{
  "num_attention_heads": 10,
  "head_dim": 64,
  "hidden_act": "swiglu",
  "norm_place": "pre",
  "positions": "rope",
  "bias": "none",
  "init_std_qkv": 0.0159,
  "init_std_down": 0.00206,
  "init_out_by_depth": true,
  "optimizer": "ademamix",
  "beta1": 0.9,
  "decay_fraction": 0.793,
  "decay_shape": "linear",
  "batch_tokens": [32768, 65536, 98304],
  "train_tokens": 553200000
}
Each number is 128 + 24 x the weight over its row's rms, rounded and kept within 0 to 255. Layers, rows and columns count from 0. Numbers have three digits each. The size before them is the row's rms in percent of the matrix's.

# gate: layer 8 MLP gate, 1216x448, rms 0.0382, rows 58-124, columns 192-255
# up: layer 8 MLP up, 1216x448, rms 0.0389, rows 58-124, columns 192-255
# down: layer 8 MLP down (transposed), 1216x448, rms 0.038, rows 58-123, columns 192-255
gate58 106:136134136130086136125131147138158136142078149130152137124133094096104132108117166097155118119144134134125113174122092121129091119132156147141146147085133105089128169113097106079126132122121142
up58 111:084110100144156117128109150114140157129079086087135112111125117102175119145122103147155156133122087105126119137094134129138157164115155141080072130124110103100109087107146136139159147134154098
down58 100:123115162090138137128115153114123110123093103156196097097153146142140123168121095107156150136097145120094133117110141165138130128102092125118123125098125074107130114160177135134077119132159136
gate59 099:169075135155126114096117114154120143123128106081132163122133100095104193149108134144091129105123126120177136111110163145132115162115141128094123093134119133161103164116130200100135134113124098
up59 098:152132103124100092097117122158135141172181107093129121172098132108123144154137146143124134107129092135145128101106095109156122126073165059096111107138145109128113165128142128086155086143137153
down59 098:083121110162120135158138113107103155150177136121070175163148110112200173158145129117124166131129111160121153126113125093102112100139137123149111136126137119128146088114141112129111137172120138
gate60 101:124129154126158132100107126100067135131104165155154114121144174107114136154128114160090091120107172135126167159134101071094131132172147185120128168111097112125114161109138122142144128172137130
up60 098:148104146156136122151132139131099136147127147157129097134121147151103162154099155155124138104164163128125143167133161094129093121169111076130156185127128136166154151116170135165105100178136148
down60 099:135147147095151139140124082123155121151098154131065166147128166123143097145147109080130131112125100140127111117104125190136157186113138107170166169107096101138135177143156178096105126108113117
gate61 098:140129117120136123150110064070084112108114162173158094125153133116138136155102098121142125133138116104119142121175123137141111146102174098136124160119116138133155108132167139120141138140107133
up61 103:108166141149115122156143117139145140134129092100116125122180129121080145145151101098132135130146115129196140130129130150137142100158129125155163113102165129172146111155107094144145144129074133
down61 103:151123161146123124095132142138121148099107116082200145128115113155079114120137127150111070092083147141159120116135102120119147134147126171096148160126121103157129165139130100089102150130103124
gate62 097:130195134142147149114163131128106131117099139139143098108110131110140135150145132116142133105149085097170113133155107166156143114127139136141098109109135166102136086117094153062134139108074146
up62 102:156157109151104159184122139142120119149117150145120124133234101103156153126118136151152162130126117134101134130114134172164111104110120103154115169100111131104114131085123112169137129117113135
down62 098:155157102140152148156110144145136142112126146123160148095128160133106135108145167154127124124119065138125141135149110128144090152190118102122122126137158123172151147086149141139127087144117124
gate63 097:120136133138148086133170104140102125118167129132163143132135149167121150156138118104137146151114117147155104130075093122140087081168148138091133115138124155090145126129177097144151186151136145
up63 104:135144111123149107133117144178087154106119155089135139158149104127172084145119137115133136125142147184115136135120138151120122145105184132126161156149151151127093122118138139114104073143130105
down63 100:120126115081112150137136144148105117103111163102255115128125141129157150165116128128107148136137134140098131117111168104117109158118114157101138111108089112132139133148131138139121083148149124
gate64 102:181135134127123070103119172136098141071118115138145155177166110127140115154142134121110122116130132106171141106157120088112150129139138170191118083098153160127105088123128143127158138121111156
up64 106:163106149145100145145113136139118144138139109103118105132139166148111108108143118096135105091175175112105124130134155130088094140116152118115115112116135144107185143179106125088167188119170103
down64 102:131127116113123159121112103131134177190117117119135134126126145143087115164094133140150107157143111128148117114117186138151132156139113141165086116133156112126137129146102110094198097161109120
gate65 106:146114174103152116131113141135200126088126142135167107138165143128122131129109178138137163131129122134098112134093121105132116122121159140167129086113175108135170132101144095108109092154117123
up65 097:169156119141125128110105139151127103133111109168121100157125107080123106128108096098147102135151077145150158122150131175089129098134119112176134149125139094133116141182100150151124148080111168
down65 100:168109159129115123120146138090147131126117120127123112128119159127152103131140111164156116118115152129121143143104143119082157128140140107137166125165068125072130089140136143157089107113146190
gate66 096:137121134135114166094130131132116085133129136134139142112085110138144065092117114146095137047130143121145113177124162146161146117127140114098078129157139155123146131118120132143108133125109121
up66 101:114116128117121090133136118076153123097134125143108077149114164136100129129110135139108125134165123120117163182117128119140168136107101158146187141079094135159100110098123146162086095135092118
down66 092:138111091136142171128177125083124159104127119108222146136145154119144111113134124114158151140121134093131165146145186099095203135112153111118109068149105119115135116062123123127121094135145132
gate67 097:123103126111122126104123127098154123130130142155162113158111181108133121096127154095079125127174100158117112133074124100108131084156169134130142130140059126100142078143118153110108134118139080
up67 099:144159119108122087134137142105150156088128110098113143139110142135169136140116126143100167142092134109146155121077105086120143077128159155139142147144109113134100154152125149131119136100139141
down67 099:131092150117176158124094121118133155144154135144153134118107111105140137124094132089148113122121110117142138109128106115120097137135157121108111111125164119120173148127116132146167113176105141
gate68 104:128130131136090148139142120138162144099085132129156148118127162117181118122099149097136116096131162094169105125152101133149082157143128111128114124102110147101117151142128123103104162093072120
up68 099:090132110177125094115120108058171127147151171125117162141135150141097100166141130124114157146201144136146110144111092114108114137108130148150122132123110142133129114142139062183157148126133149
down68 098:152119148080102129127132131155156159158103130153043108097138118161137124137182065164103160108134117153103155156121112134165117119150114149147147139122104138105138132152098122149147135150180091
gate69 096:128156142096134104129118156119159088111082109122137135116086132116129148137124153119093182110142126104143128077126164172147112093140135129133118147165147116126117110123147121153115107116148155
up69 106:114145120170056133138135155126138098143134110178141105160091116088155120096131092135125171149116196098109116073135161119143113146109111105120142112131126150100157136128124177128116116090136111
down69 097:090119110155128107129166081126140134145116143135083140125121153115136160139118125143159127166092125058148130102178120116162170125136120159131147083102093174134147121173124128177084126178156121
gate70 106:104112127126124108155137073135183126099118129124161142125119105119133158128087141111100152123173112050120141119102132144145121126124122187125137122109188110100131150122117140092112138081113130
up70 108:103111115111091097106135150146076113150148091079133092147108142137113050108102105148114098134095125102147116164101120129134115110150120147119171151092158150088130127132138144121081145122120137
down70 109:077137101137156123116166125161140103177142117094009106119104148149128130097101109087125119129171143145144161129128116174122134130139121096110093167145077133139127149125131126144101170143127123
gate71 104:126125103151104114139148095139128100134153139118150135102098109138118135155146153150192098125111132158145136138095137093124140121125113136112134112084181134076161130129066192166133140122124110
up71 101:147132154099138126116135106117112137152119131145141165124134098097114178160136135137095145139149104107160137128118128119119101123122091093139127111080104125122161129125123142116138157112116112
down71 104:122163114152078123156131104126133188122105145132138150127098094137116151155105090141191117115075143075142079151140103121123138098062174136129125129099141144104087100135120134145193138154157147
gate72 099:152154136150125131135110158115163071133153103117131142087122154119158106105074138128129139096161155118107123124149140134098132128118095138133165133072092153104125127186071121089110118153101132
up72 096:117126143137120141111141072110119191123092130136111101136149137131115146182126151072110100119176116130133158094123152107097131125142147175148146120131134130151155131097102106125138145143140139
down72 097:137163122144110132098126118113115136144114126152108127129138103124099142096163139142157156141144143136142144141162165126128151139151115152176119114133107148170112073151129125193160116117112158
gate73 109:120093120118169150121127083132153145105112147163146087117168073127103137198082162099151122136111118120100089078105107092147085121113133150168109134166151165142141157079109129125148132146135169
up73 104:138119112131077101079145144097116134151118096142128156096113170146119107098150120138131111112174124154134139126139132132170114123135111150112170124140121118091133119140146130125132132150114112
down73 106:173133057156120115120145139112114122122135129166196128144151122135155127149145131137162115123114117109173121129123164082129103142121105130152134130121108108145120155139113106101160116169129173
gate74 100:177138104134079056113113141142140126137173099130145118133117128161087144102171146105145102139116153140155085116111136126114106108121170128120088111129140144071119189146067113128133134154168116
up74 099:167132111112111110147168105153105114104148084145132131165113075095131135159118119077107130127144104125123147095118166113100120144141115095141151100150171151090151138158132108109124124113160131
down74 101:090116088152147092114130184112163146103157084184134141145137098117117129125138141094138120079121122137123132103156123200123054122082123125129193158109137119121126134085134111156132163133132140
gate75 099:098142125152088150097106165119120138117168123138142128138131123126113128135100143094146137121109151113090084151096147122150126107110098077138125157088177120120102149148127118144101101112135140
up75 099:156113130097152136147166122140132144167136136139110128142144135092163131134119126136111147143126142115117085113107150141087122139102109112137105176099136078105140080128185162143112116118106133
down75 099:116133110114121141134156101121161139145105147151166129127128127137107121139147107131104163118134129135158119077113135159093109141145124110145159131149131172120134099169121102111110103156143102
gate76 099:121134179121142142128172123123140134135140156141147143117096099117098127114115092085114107147125126102141158146149091105140122141113122066136137136102120125100119129125155137153116145121174153
up76 106:100067065143114146141168125106118133136127136150153115105154124150127131183112152150145126145148129139101102125147066161147141111099128143118140095096118124118134137160201132167138083110122106
down76 106:126126140153150135162111130129088137132181148148148141146155126140108078159105138143131140098156087120090132144153140091144104153138081142111153089151101110164132177128103121145136158104144140
gate77 103:119150105135109136130104155123151144099138111144140119140065126156087147090124141097139149095120154132142150153142105131127106143104093150108140130100101173121109117100118160129151117152122107
up77 103:111150142142137064159099156111111140118124130095140098149112165143147127122138113156111188164053087128112097135120074078099117123152139139139117152134120152126106121146117131157125103112120145
down77 104:113151126146136127117130136105181139141148151110167141136080123099138147131113119092089112163150136118103118135125115151141142101094134195149140129128088136149128124087139116105177126104144097
gate78 099:127127146128125147099164155118125108091144132127134102109138092182124137149113126102158109132108129119117206140119117129113123130149123117119151161109149125149135117137124095090114130132126097
up78 093:113094080126121104133121123163156122152125160124141137181130180136106167137148116096096111133101105153132155092088179077141152128095155114117142170149151141106069130097146109110152107093097099
down78 097:138092131119099172089150159159152139118150120135124078119095136148111118134155109102123095135139136116195116178137136167138135146121107103111136127093137124131136105072087145105127147105150109
gate79 100:106147137162112135080154133125105082116168145116159112154134122084110141141084120077118125111139133155141097164130154140156125112131158173136118110148126091112126108163118139108165147148108143
up79 099:140087154174139119142147101129147119097119104107129138123171106114131133129145106092164125142079156083170155129150158154103139128123115124115136204134154104179139108128119127111152080106151097
down79 100:140125126178167160121109071093105139131130134136081092171099095115093151130107132119151079155148117146097142123150104103154119101160102124148142103135142130079140139122134168152090120160115131
gate80 087:119095128173088148164124138103074133135178107128127166145120098132166102064104147116085123144117140128125116150131133153112144136118150123135091111130120160106109107157134114138101152130120130
up80 088:153144113107121154121130139104139104087153119103139120118123156142158124211096115131155157125137192125133153111113120134110118127110139112092125105141136145103116108137148110088117117147067119
down80 085:122114196143102115125105134124105181163118132143000106109113141160097125151118153143090117108147144131140118117131117100151113163176134096189103148131123107120127108122125134120133100147147128
gate81 098:119143117146090128133074117136137157136097177106148106090142130133217142139122144103122155134174126106118143148123138094161153160111110122137128162151151138160107135120141143149118134166089137
up81 097:093117110134125145134126127181096142097075139100143120097130082146129109116064133110125114133073127100084101153135165095173124125127151169143151135121184154130124108129098106146118119137110137
down81 096:129132111165116127138118092162159181127082120158126148115120150123175128101142111125123146103103122109162165142145096149118124104154102144159133127118145148153154101164071101134124135129140124
gate82 099:162137116150084096118144126085135133086067078133149117161130118106119106128112107109181147164152165102110138102130176172160105116101073136163114106083157116120124123112113107121111099141098145
up82 101:124129092158143126125103129132154122130166153108108142148128152154092149136140154153142177132128119109126160140090131141128135075131134116103113150127135102139098100125113107121167106111119102
down82 102:144124127143155160097111104132133146140158152104186098115102144134066109176143129132081115096137086099114130160143174119120145133137099166113125197103176122159118126158130172150115104129153188
gate83 099:146138142088119132115167125121120145133132154108142147160135127170127145120119147131098129119108161101131122156123126129174133094171163185158108103158116176112120132107152182154120129114114102
up83 100:126099156154108127162102128127108113137129140129129122159128149117135161132129071104124102129144129116136121101136063140105149130107116069101126136169139121196170157149120124120117096138089105
down83 102:142127096137154105099140165139131150104134117155178110130112117113099151154122157143127166125125134147098157136149181149111123134111124148145134116165133124169170077153141183151098100119159153
gate84 104:123111098113170073106093111160116143097109149095154136155167149132106147129112165122143100168126133134113138147119133087097104134110171102154126118125156072145097149133160070122125118147116105
up84 103:113149157118093130151094144102138134175179140144127099142118109144143085138143139132172077132116145121126158151122139121101141133096155110099138151123096114129121085139138097172085140121157131
down84 103:124062069142112120136108148107106153134118138159145120095101142136134077080118143108144139117145126172148088155153132130094103121132156129088164137134106172119131115127134100132097139104118137
gate85 100:139101137127117152086135123138126137116131158126162117094099099164110092156127157135113089078127116120172132148157144122124114110105173115108108079123141128133123156138133120106148125112115100
up85 102:185147137115126115118093120121129109126149119114132157130110101102175134104141132074113128109154125151142121146200143127126106071150053101117148145102124152157101136135181122159129127103130145
down85 101:104099137141134127161148118112106137145132157143118118122126119123116082108116099105101127082158191129122135130119117137139127172112122153192100133173154109122062147130166123136161134138107138
gate86 103:105128094067120138101123128108088125116147100112150159122068142135102133162094130099119128147080118105125162116105103115072125129102111169126144118114148118133124188133091100118106138166138118
up86 102:117109106150104111136148149112087135146139108134116141115138167107131100134144073169119125079116146114121141112127117118132094167110122132152156120121185149166105137119118104106136143142102146
down86 102:141121106162144138115167151136096111132162117163115136088120112200145098114110117133123127133135164120096124085098127108142138153123136144123130137105161126159143121099076111129135140158124148
gate87 100:068100115105160129110143110097159122110134105118148141095135099127092135121099110102084130145114140148140161139159128135151117140105168123144133129099113140152095131144114127111109126158128131
up87 099:125107112144111108132159090139119138137132148118142104103163097143113123136088166139159173143137095110127123105119151141119132146125097118144134125126122080091127126145131086166165146083103187
down87 099:122118110135096092123147119149124129165115120136062116119130127113138125136124159145121143108124172116158084167105133159123140181144121135131143115130134129136142096160073095139156140133155082
gate88 111:107114162122160135094122141114112092117117170129151108124136139122129169168112133077114095158121133125096160137092160141119134155128115104128085151160112114144103100140110135143160121117131141
up88 103:146134108150147105111120086107076128163162123119126100119130127146127165129147121155120150129113147102133097102147095111113107156145146155130109135099113163116141128120154073153132124107122100
down88 104:123112084149133131149106128140124098134171117127081145093126168126105090145116096139106131158121051145108121121119123089156134122140104104146095140066129136139117099146135135127139119140084163
gate89 099:139140154101138168093119116096106116116132087164143127156146154123131148146168108098120145152171124139147118138054196144106137131181112118170071152148124102181166119146173138158138113149090166
up89 097:164150129109131135166146126116151128072142151088138114156125114093120097113105114152159107116154126104142136144129156099133164198153169146062114148112151121171132103121157116100135111114161120
down89 100:125135132103170123102164112168103104119122147124126161132139154112147115108129138124128147125151156174113136118090169128118117141106125129117096092136145083163112157171119079095108135075116198
gate90 098:111139148091135163150118109145134153110148139120135155129138132140089145135109132137124145127085139127117143151112129114092117104165140173112108119152153093126129132108125170097098137165119173
up90 101:123112115160111129109108107107093098097123183132098122111136108110123141040153157167119113112108140162082134103125151108146142155116129140118162134137148152152085148134110146180114114123170156
down90 100:109136137102080081124092118134105113107138171114190107154113141151070137145120126148128089130135091111071115127146117126144122090136108133105125117145109114137133109099149112203144142121134129
gate91 100:103104084098113120138115117137107153123121120145146124092129107137116171144127149146103100122164143151127099142155151126169115128090123151147103117113122144101113169121146128130119164096156150
up91 104:163170155096117156120099132144163119120190108151120113114137119158141168115138133149147126132199086138095127124142147133126123123156137158137137122158133148071128105159156155160154147112113110
down91 105:139107148136129088147150085126124157099110127154112113097108147203177157173141115104110112117136127176096129147123093141147127112116150155119146108140155139125127081137105144118127132157083110
gate92 101:110108161126122123100132124142104102115119112141152074110156153150091153109100122125152201109088148087158101166127129118121108119110143120124116128113109167143120114106152106142156084116082161
up92 099:104096098081103147148104154130108145087111139125126115107165095162128134158117129119156126146115110145137128072150130141115137146111131174128146153124114147113081101127128139102137109156108133
down92 098:110101137165121127130132110113142120109111089161065086072134091141109104123128124105145134124115159158152095183121146174133115130093058174140136133114134108120115135115093119104125112072099096
gate93 101:149075139107134114120088102117172115137148138112143086117093139127128096104088138186158135143141149115105133112167108132125119129128148148090141149130102100175123085094093156181112148155147119
up93 100:194119177111144128119134139129087129134104082128120100111149142136145182145104133089118150126116102121160126101173118104101086177134108153158119146135098184081079131129103090116132149084135092
down93 100:110143163115110126091113142102119101149147160138175131136150145116166116126141122121132112112099136125141129126143096097085181120175108127129147138141111183117105109124100131123124093119087138
gate94 089:109151149118109131121123149114124129155164123075093147150155107163134087134132127152149136107122119181119167127125105116070138119137139128133146093144118120091130112129135113140137124133060112
up94 087:147129134138158103110109130169110127131118103163109125097135141141110112122150129173120159150137125114134139097172211169155156148146108064129147142119072108166117142111162119120126127083139140
down94 093:152114079166123082147120114136172114145128155124158098117138130093122142104099105108092112116064154122148145129132133113135127151119100170117144146158162176099123123132121114111183124099112136
gate95 102:091127119110146141121133140130109125095132068180145112134101124121097185149137108114141093124180136124122133138149149119096145125134117106129127159122133155139085121137133186144116123102138139
up95 104:105147109111139119084126134124149139105124103130134097131115139133143181086144147146127129134106153102095141123161122131151088122107082109137129128130137127117120123148123177125133055115161114
down95 107:109117138078151125143118109108151134117138124101090170155194122107155145155132127083109122145125142145128098193139118128105146146114111143139072106148147096116136112115131143130125105112144118
gate96 104:112162140113117121163186146190121101123122141124152134095154102162125118172088146123112099134101103115088139107108158128121118156102125096119139146148157136142109119107154116158168111127114142
up96 104:115116105174083137108137136123152085117143107113117113107145149155113123124211138123126114100118135149166071138160091098117123169141133104111093097124158106076109099163117123168110097154168134
down96 105:110102174121142174106141112114161131133175107101063139112122173115125166125151101158106111152124114110095130130142170121115086131148128141104131119108159129148121117161148113140085135102133118
gate97 097:125171149158120098145155108105123117126087192132137165115137176127123172130100132116111174092123166070076134129104144126114089123139118121137111151120107084157085091135145128126073124102112114
up97 101:133139155136138130178134115159106122153111126107137158134099118136113113141108138122118154120166105131104150169125139167149146146118149151086100131178155119170122142162163142139124142090094117
down97 101:104119131116141143103131092122131150132129109103080106122127126136121134138117104107107148131124078154151145070139113153132098096135160119151104137140094141116146148174129129139111145122144132
gate98 103:123112127190096171114158113127125111154151108138161184090162141111094131085150109147105122106134159178134138146100103154093084086141100117112158216169136152092150073139144117139122124133136120
up98 103:091114139138136144143153111160102130170177144160135107140131156093087167130159135139126102148135131118139157082157141147156118154162137115103136122146116113122149139142123116132124130109147111
down98 103:117141103151100114158101155131082117092111092087063114124140122128143123143119168134127109159162147160103136072169155150112169098131163126131142112066111148144121140140113137132125142129085083
gate99 103:132127176102113135109146121166131088101123176133162130159076119123161165141118121109116101121104128137158151175144146151153124144153133156117127151119138125145101184123118115157104124129121111
up99 106:125142155114104147130159096101134173138119115127131136138135108139157121176182148134124089137131163116152129125106137118147121099115137129107147095096138142071141142117159143113138100145154127
down99 105:099122142103123141132082088142126110109108118121121122131102133131153130111094128127163122101166111134129104196111163134120096129112166136120118152142109141129137141100127124150128096143123116
gate100 102:102094120097126132145167123111122134136118130124149141152125138133100142150134121138148145113139130115150141140102123144105084136109129126109133138119117154151138140066115105153130119156152142
up100 101:157128107103133152199131131123099136122088147114123156076104108109131191111142186143160138122151157082141108115160097102148138115147081119152123138132124116136128119107161091144149124145072119
down100 102:170154144119102108141152143160123103111118122126116113157119136141131123135116129147106136140138128143136117129111128174157136121152107113129111113136164147101126099123114128142135186120107127
gate101 099:124149123149163135108137113101091168146121155107139187110120136076146136084144102166147109155112118113120101149131113064110121154128149115127099090115150148083140094126119153153139126136142137
up101 097:123099104157091127091103110160123149146124153145125163131118143107089142123081087068146122147153117137152172115130113126117127128165097144170122092096127135162081147166126119101100141143152209
down101 098:112129128144144108117158145128134138098153109113161182171152109173132138151132120116084159105108122134142115120097149128113172125108144149163094095179156176087122200129138162157114137096103114
gate102 086:122189120110095137127112122128148104155114151124146140139173126141139115134127131105167128101141108114139114116101084154141138117141078075124097154133121127121093145136118130144144101111092114
up102 096:144153121096112145126150123121153167158123127140107094152125098178153128175112088135119102125157111135155163112168144106165158169131097168118117131130115135123134141115137150130135139133143121
down102 091:105150116139112108137146197154151162132141171130255117157127141112133142126120129126140156093174137138139174155136140115145114142101123105107123159101165115112123137118136143118102132113137102
gate103 091:121139125112132147112137094140189127139110102122147121181085124102118127140133147129162123102140116160143102149086092117155085104108161129147114130140113169086144085108116135157179156101147092
up103 098:130126111157096127099074141114085124109126139190128156101141102099091088133142105128114155154124138133114165135186133179129164083138116091103116137141122100158147143181141143109127127110124126
down103 088:121145117118150143118165117118150132144140150120213074126092126139139120138136152156154134113115130153141125133165122099161122097130115141120136123141108138056139118115107121146135165116100110
gate104 101:126099112110085129108122122115124165120106121140136131143124123121084120098153119120134110075130142098132114116145125109090133126114103163152115126139108124140136139122103163134147106131110073
up104 100:121129152124131159104159065123094130117139110092108164121113160097110122147098159157136088122138140131126100107101120122111100116152146117074159077119112126136152134173118126132121157086125158
down104 104:120122090088125115141106107089166147113141080130183117125125138097113117101175151110110135142094129132166112163118137142111140129105142110129172123142162120132105097099098150107149121124149168
gate105 095:105155142158168120092145119146109133138113112120144148086148125120098158111124163132161137147126111141125136149123170156119113118117093128132146139113126150127114113128118136133168106174094127
up105 103:082147107113133110140148128176136168144133145104127152124134145129122107111110124112092120150117176130156129110115122128107126104096123111141136126129156148129152174147091108098125111106147144
down105 102:111147150129116174104133128135097160093114141082137130121134084123134136105132153120076114130133131136141146106122139138120129108119127091147131070113118120087155115113138152133109123131113106
gate106 104:122125101144139093123101068103141111126129153140158116107135116091140138125119126085123137106124118115084117181103155134167093153072133146170112162139119108131093104090175161060119134138083164
up106 103:129141099125175126117101158098159131142150122137117144076103144102095112139124110158130127105068120123132108122115155142111091111063067131131106126157092173136099139131116150132130113125129121
down106 102:148134120164103115107153126115096119117171132107108102113103160136077108158149093148145103149159106127135150144160158119114094129123148093138123155102119110163096184100095120100107138119092112
gate107 106:119126111111129133126118115139148130152154090160150164146183151164143132148136120108159107118144170099137161178127112155129109089149143115141109133082056110142137124086139151087107172112117129
up107 100:133127167161134089125156165109125167144124099080123114122145126140118130148106141156124146101108149095146114196105148126171131179079152132137187101114142119141171156159159118133129124161098114
down107 102:154147151130142126158135150138142083106100155104140144125130173115142135085106133170103099149147128101178106124189140132116126121176118128132138149129088127095155125134127120081168110117129123
gate108 104:105142123121167139127149088149193108113136193158155136128160128108120128171112155129131141114143148082138127125080143092111113132136176125112125115156138171077151167164143105117127159131150137
up108 103:104103145144126141125119181169151115134147108148129127147104147129108102136107112157160117162116145134085095136119162156137150086145129114120094155103119100122137134107139137119149152162149093
down108 102:120134117150146130112112124126079129090165131175196147141134155130124070092094144135170100109110189127119118161087131156105152119117154134120135095138101140072166140157124141107111120136181141
gate109 099:139115163135161114144135110094147128148114112116139111093131132143131132100113109118143113114149126099095180137161127125095122135148175129083123096120127115064119129126091122106157130093124141
up109 095:101148118122117115108128186137073146149109119146110164098108098146134130124160141163142087099103119142111138139114114135142127124117135147096134094174136120119105136182146162119132143158150112
down109 097:104117115106140095147148151114133105164110142118105120167153080092098120094122119122124113136135127126142126094163090120142160107105166099119126150142146168127135122128112152163174097129130090
gate110 097:171149095136110147113100137106095136127131147106154142124146146140120161169161127136100127100102176126166162149143128132138125081154156138129138102124150163120125145085186114161128104103127147
up110 104:136087155128166084136156108136127110094151134186125117118144085182121143114143156099103154106155099151101157122087102094147146164093081138157129132161115138137104162103123095109130150138088112
down110 104:121131141151119126137159137138124088108130092118200098154097131148066121147137119118127145113128138150124143141134126139131107098141106171118086138153117122101122129128133074132113113136139152
gate111 093:125119163063158150107100129151126100142109137137123094108169159148113175122090161141118089107104125118147118097139121137137132128165127129102117105134073119152073088126133121070123147115133069
up111 095:078166128134101113129156145155108139148129144166136147057155167204109132147109146128110153133113105144088121126114090129132120139126111073130121117116053095137173114114136084131117109129162144
down111 096:118147090147159101177116135115118093129130107116207154147127106103113124084071072158114135112174154149117130150146134123108138149163127144177139072131116126113160142113122121134146105143100144
gate112 092:147169109148085138163138133125125163116150101145128106152120102127095107131125141083120114151086116165100134140143116116158066117168136099164148165104120148122126139137151137143144103161088125
up112 096:118130122150184117116114116075113101147110112145147133138138143138173137130133129154089117155119094123129112125119126100123133148126124152091151113160177143103145142142117113144115134119141131
down112 096:101120164159127197145126132129096161159122128148224095149105139081141098150146150128128128129111143138160150163135084083169160106156116079144126134104122122122151088159138104125075108122150138
gate113 102:137143115104113144187123147111127139155080138114153100133111130137136184133107129138125139140123110090101118106121139107126118123121115186129126146138157119074125133110119145167160149115129110
up113 101:133111094125133108113131140134125185127114115131117170128145081128116145111120101142118134130119158174145125140146101136143141167125142134151086134136143182190121137130114104104121086124093099
down113 099:121164146107146109098156140103146138132148140110175122137154110131123153065162135108099140147104151149159166090113123122128126114095125131130097193144157155084118093145070129123124128117098124
gate114 102:096135080124137124147152137130109139138110149120154142105175131094168147112122128137145100144111104079092112154145121093129091142118149127153142193093174099094112141172131135124144151101130097
up114 099:165136110162122111142097183101134156088148139121145141111119154090115136096107108120167136131132159162113129122139142086135123101132125127132121134136103107118108134116152156124121085157109158
down114 101:129113120103146174114120136155137140109118159142125076115123155093148128168138149158093153174113101127136084070134156101131096118121102124132118098151199127125091165089141166170122118110158137
gate115 104:139124119123137116142152154145109144110091144120152102161140154163108101155123102132143124104147144114130124140102097131189091125119151166134156149094189069147078133115094080129085111149182103
up115 100:126144150061146129168108138124111147128145100152126152154111125127090119137137103140119112116149116129127131124141080119165113123106162155122152090132154152118162177106113128116114094117147149
down115 097:125128131130123128167158091146138132106119130115122152097160093107118124141116107134125157178135099183107092134123118113096138150130080072133153112068153091170139115136117118112069133105150099
gate116 091:137135126128115129082096125156110163119131157146154121116137137154122099117112128093112128139085120122140121119158111126161147168112106097124133103111167129115099159119135144130111121126114074
up116 098:132130154159146179148102150111106097084131168161140115100110139163148148139137119112123177098104104146143119132064131134120078131154121075164125095157134108150152122143145135180145153118134150
down116 090:122140143164104163118154123112087148168131086122064084115117134129113081108118120126096101112147092141146149116183124134179162111160084097091142089120131087101147137140093101111114124106151117
gate117 109:131122128119104103114116134149122135141156113171144117141101109137119113166083119130113145092165111125095123095120114125134118131173118115092162142122156152112117136154143130079110137095124155
up117 099:125125116142144145118054128153115115162149138148133150123112117154117132135137143105118136122107133116145129143104158189114142132135144092108120160120117152133112098128133124127124110110109075
down117 099:110134157158132130124127160159141136142120080097119145107148117132155122145094125144103101125176107165123118147075074113141124121137127111181103114126122160130137123114159110107160113125107149
gate118 094:086109061126111123193088157077111099128141157097133080153114105123147144159138143113116140120111145091086092164131134102155146105093117169157152118127149112129151131098092136135112150170143131
up118 091:085118112117135134138092144111130122128109176138118121109145076103125184129104124121165168096112130146120157131128163117146115061100123124178146105123114162129138127128125118086118093129147133
down118 094:095126117081154122134152132116109144091122149141121121139180150140185127149173144120085117142125169104110101126144107136100141094110125140159113155117163125142125108097131125096096148109150165
gate119 092:171134134088105146149145099139122126112101113144154121121120114120123122170118129115110099117148134094147094104106082112134114110133120143112180136098102124151139178119142160135126117196136139
up119 106:187122111131111144164138117087162128117133093156109144103083134138145143114134107160159118140129160127168121132185067136117134131125152116116155108117108141146117149136146135159156105144153141
down119 104:174120123182119125150139152151133104119180132148106154128130142137130146088095101133128143143118187125175152145153129139087150130154105110111140097135124130138146130158173168138131091110146160
gate120 104:131083139117131193162129088107121171104094122139144112121168114152107133114115139112118149110137147096132078134129132103127104113179181125121064121125139093122113169113111106132156135104139114
up120 099:117134139127098137142154094127090165123113100151125144081162115142088127158137104104166143107137140127129106124111171153127137112163131106114121120111159121149127099106103082135133128147114106
down120 101:107137123158135109140156091111139148148135135141122127132141127115100132140207191112105151107143170143106120128064107130106128152105141135137117133145159110150163090161179130110098123114164079
gate121 100:119137126101095135103130115163161127135086131085161117130137104106143139141103120152156087128146167137105153155121174137145122101081138136117119151090144159133104111064106207102147134157143148
up121 102:141087176139137080139106085162141103150105125132132132129126118117092119088160174130147170155114091124130112138143153137133157062107150120117149138118096144111106103152159119141174126118134090
down121 101:151134111192117132095132119101115095152100123148130158142090114136152084119135105111100128112132117107124133130139146104110104145111182092141169126094085107144132118065107112133154121139149149
gate122 096:144132149128113151092081130115121120133101132110140174130109108167148128127162165125145121108098145094141100093148093111120131147161129095113156133101132151096130139108109114099136121110080118
up122 102:093118134101122154114128103104115128162121108113106144137135123146138132155187164122114123107128184130142142139134083132133101128105116132131111122178091131148130141163097179081145131131094120
down122 096:119150169084136119143120140101073135135127111121070155143122120152116144188125150126124139194114110154159116103138110153125171127143141146126123093107098117129122136167117100106131152163114130
gate123 097:122121128157174099163121082135133096156134141107127114111131094124129133128126137111135189130143178120133122104131095128121164099098146113126137128127091115119089092135146150108131116125121143
up123 091:138160134121186119169099097110122128092108102125131161155114164156160159163083102100151127106127142155139131171110138137125132123110112138127126122143110097159124155107167151133132105077158113
down123 095:145105102162111090120117093152140140123130102124136107129148103123115110131154167124126124129126093148098136121083100144121110134155098125131142161135113085138121133071123096135142092144167162
gate124 102:151125156148135128135150168061110124133093147108154091121172159131132111129157146105083142104126129126153115097139156089108097120175106124141111106175146154096136141131155142163111099095143138
up124 104:149121139187187142121138149131112148109155138145124177084141103136138112108150077090123142168116124131103129114119125134162098175166132126144121077135148137128112098113136115125139142136114135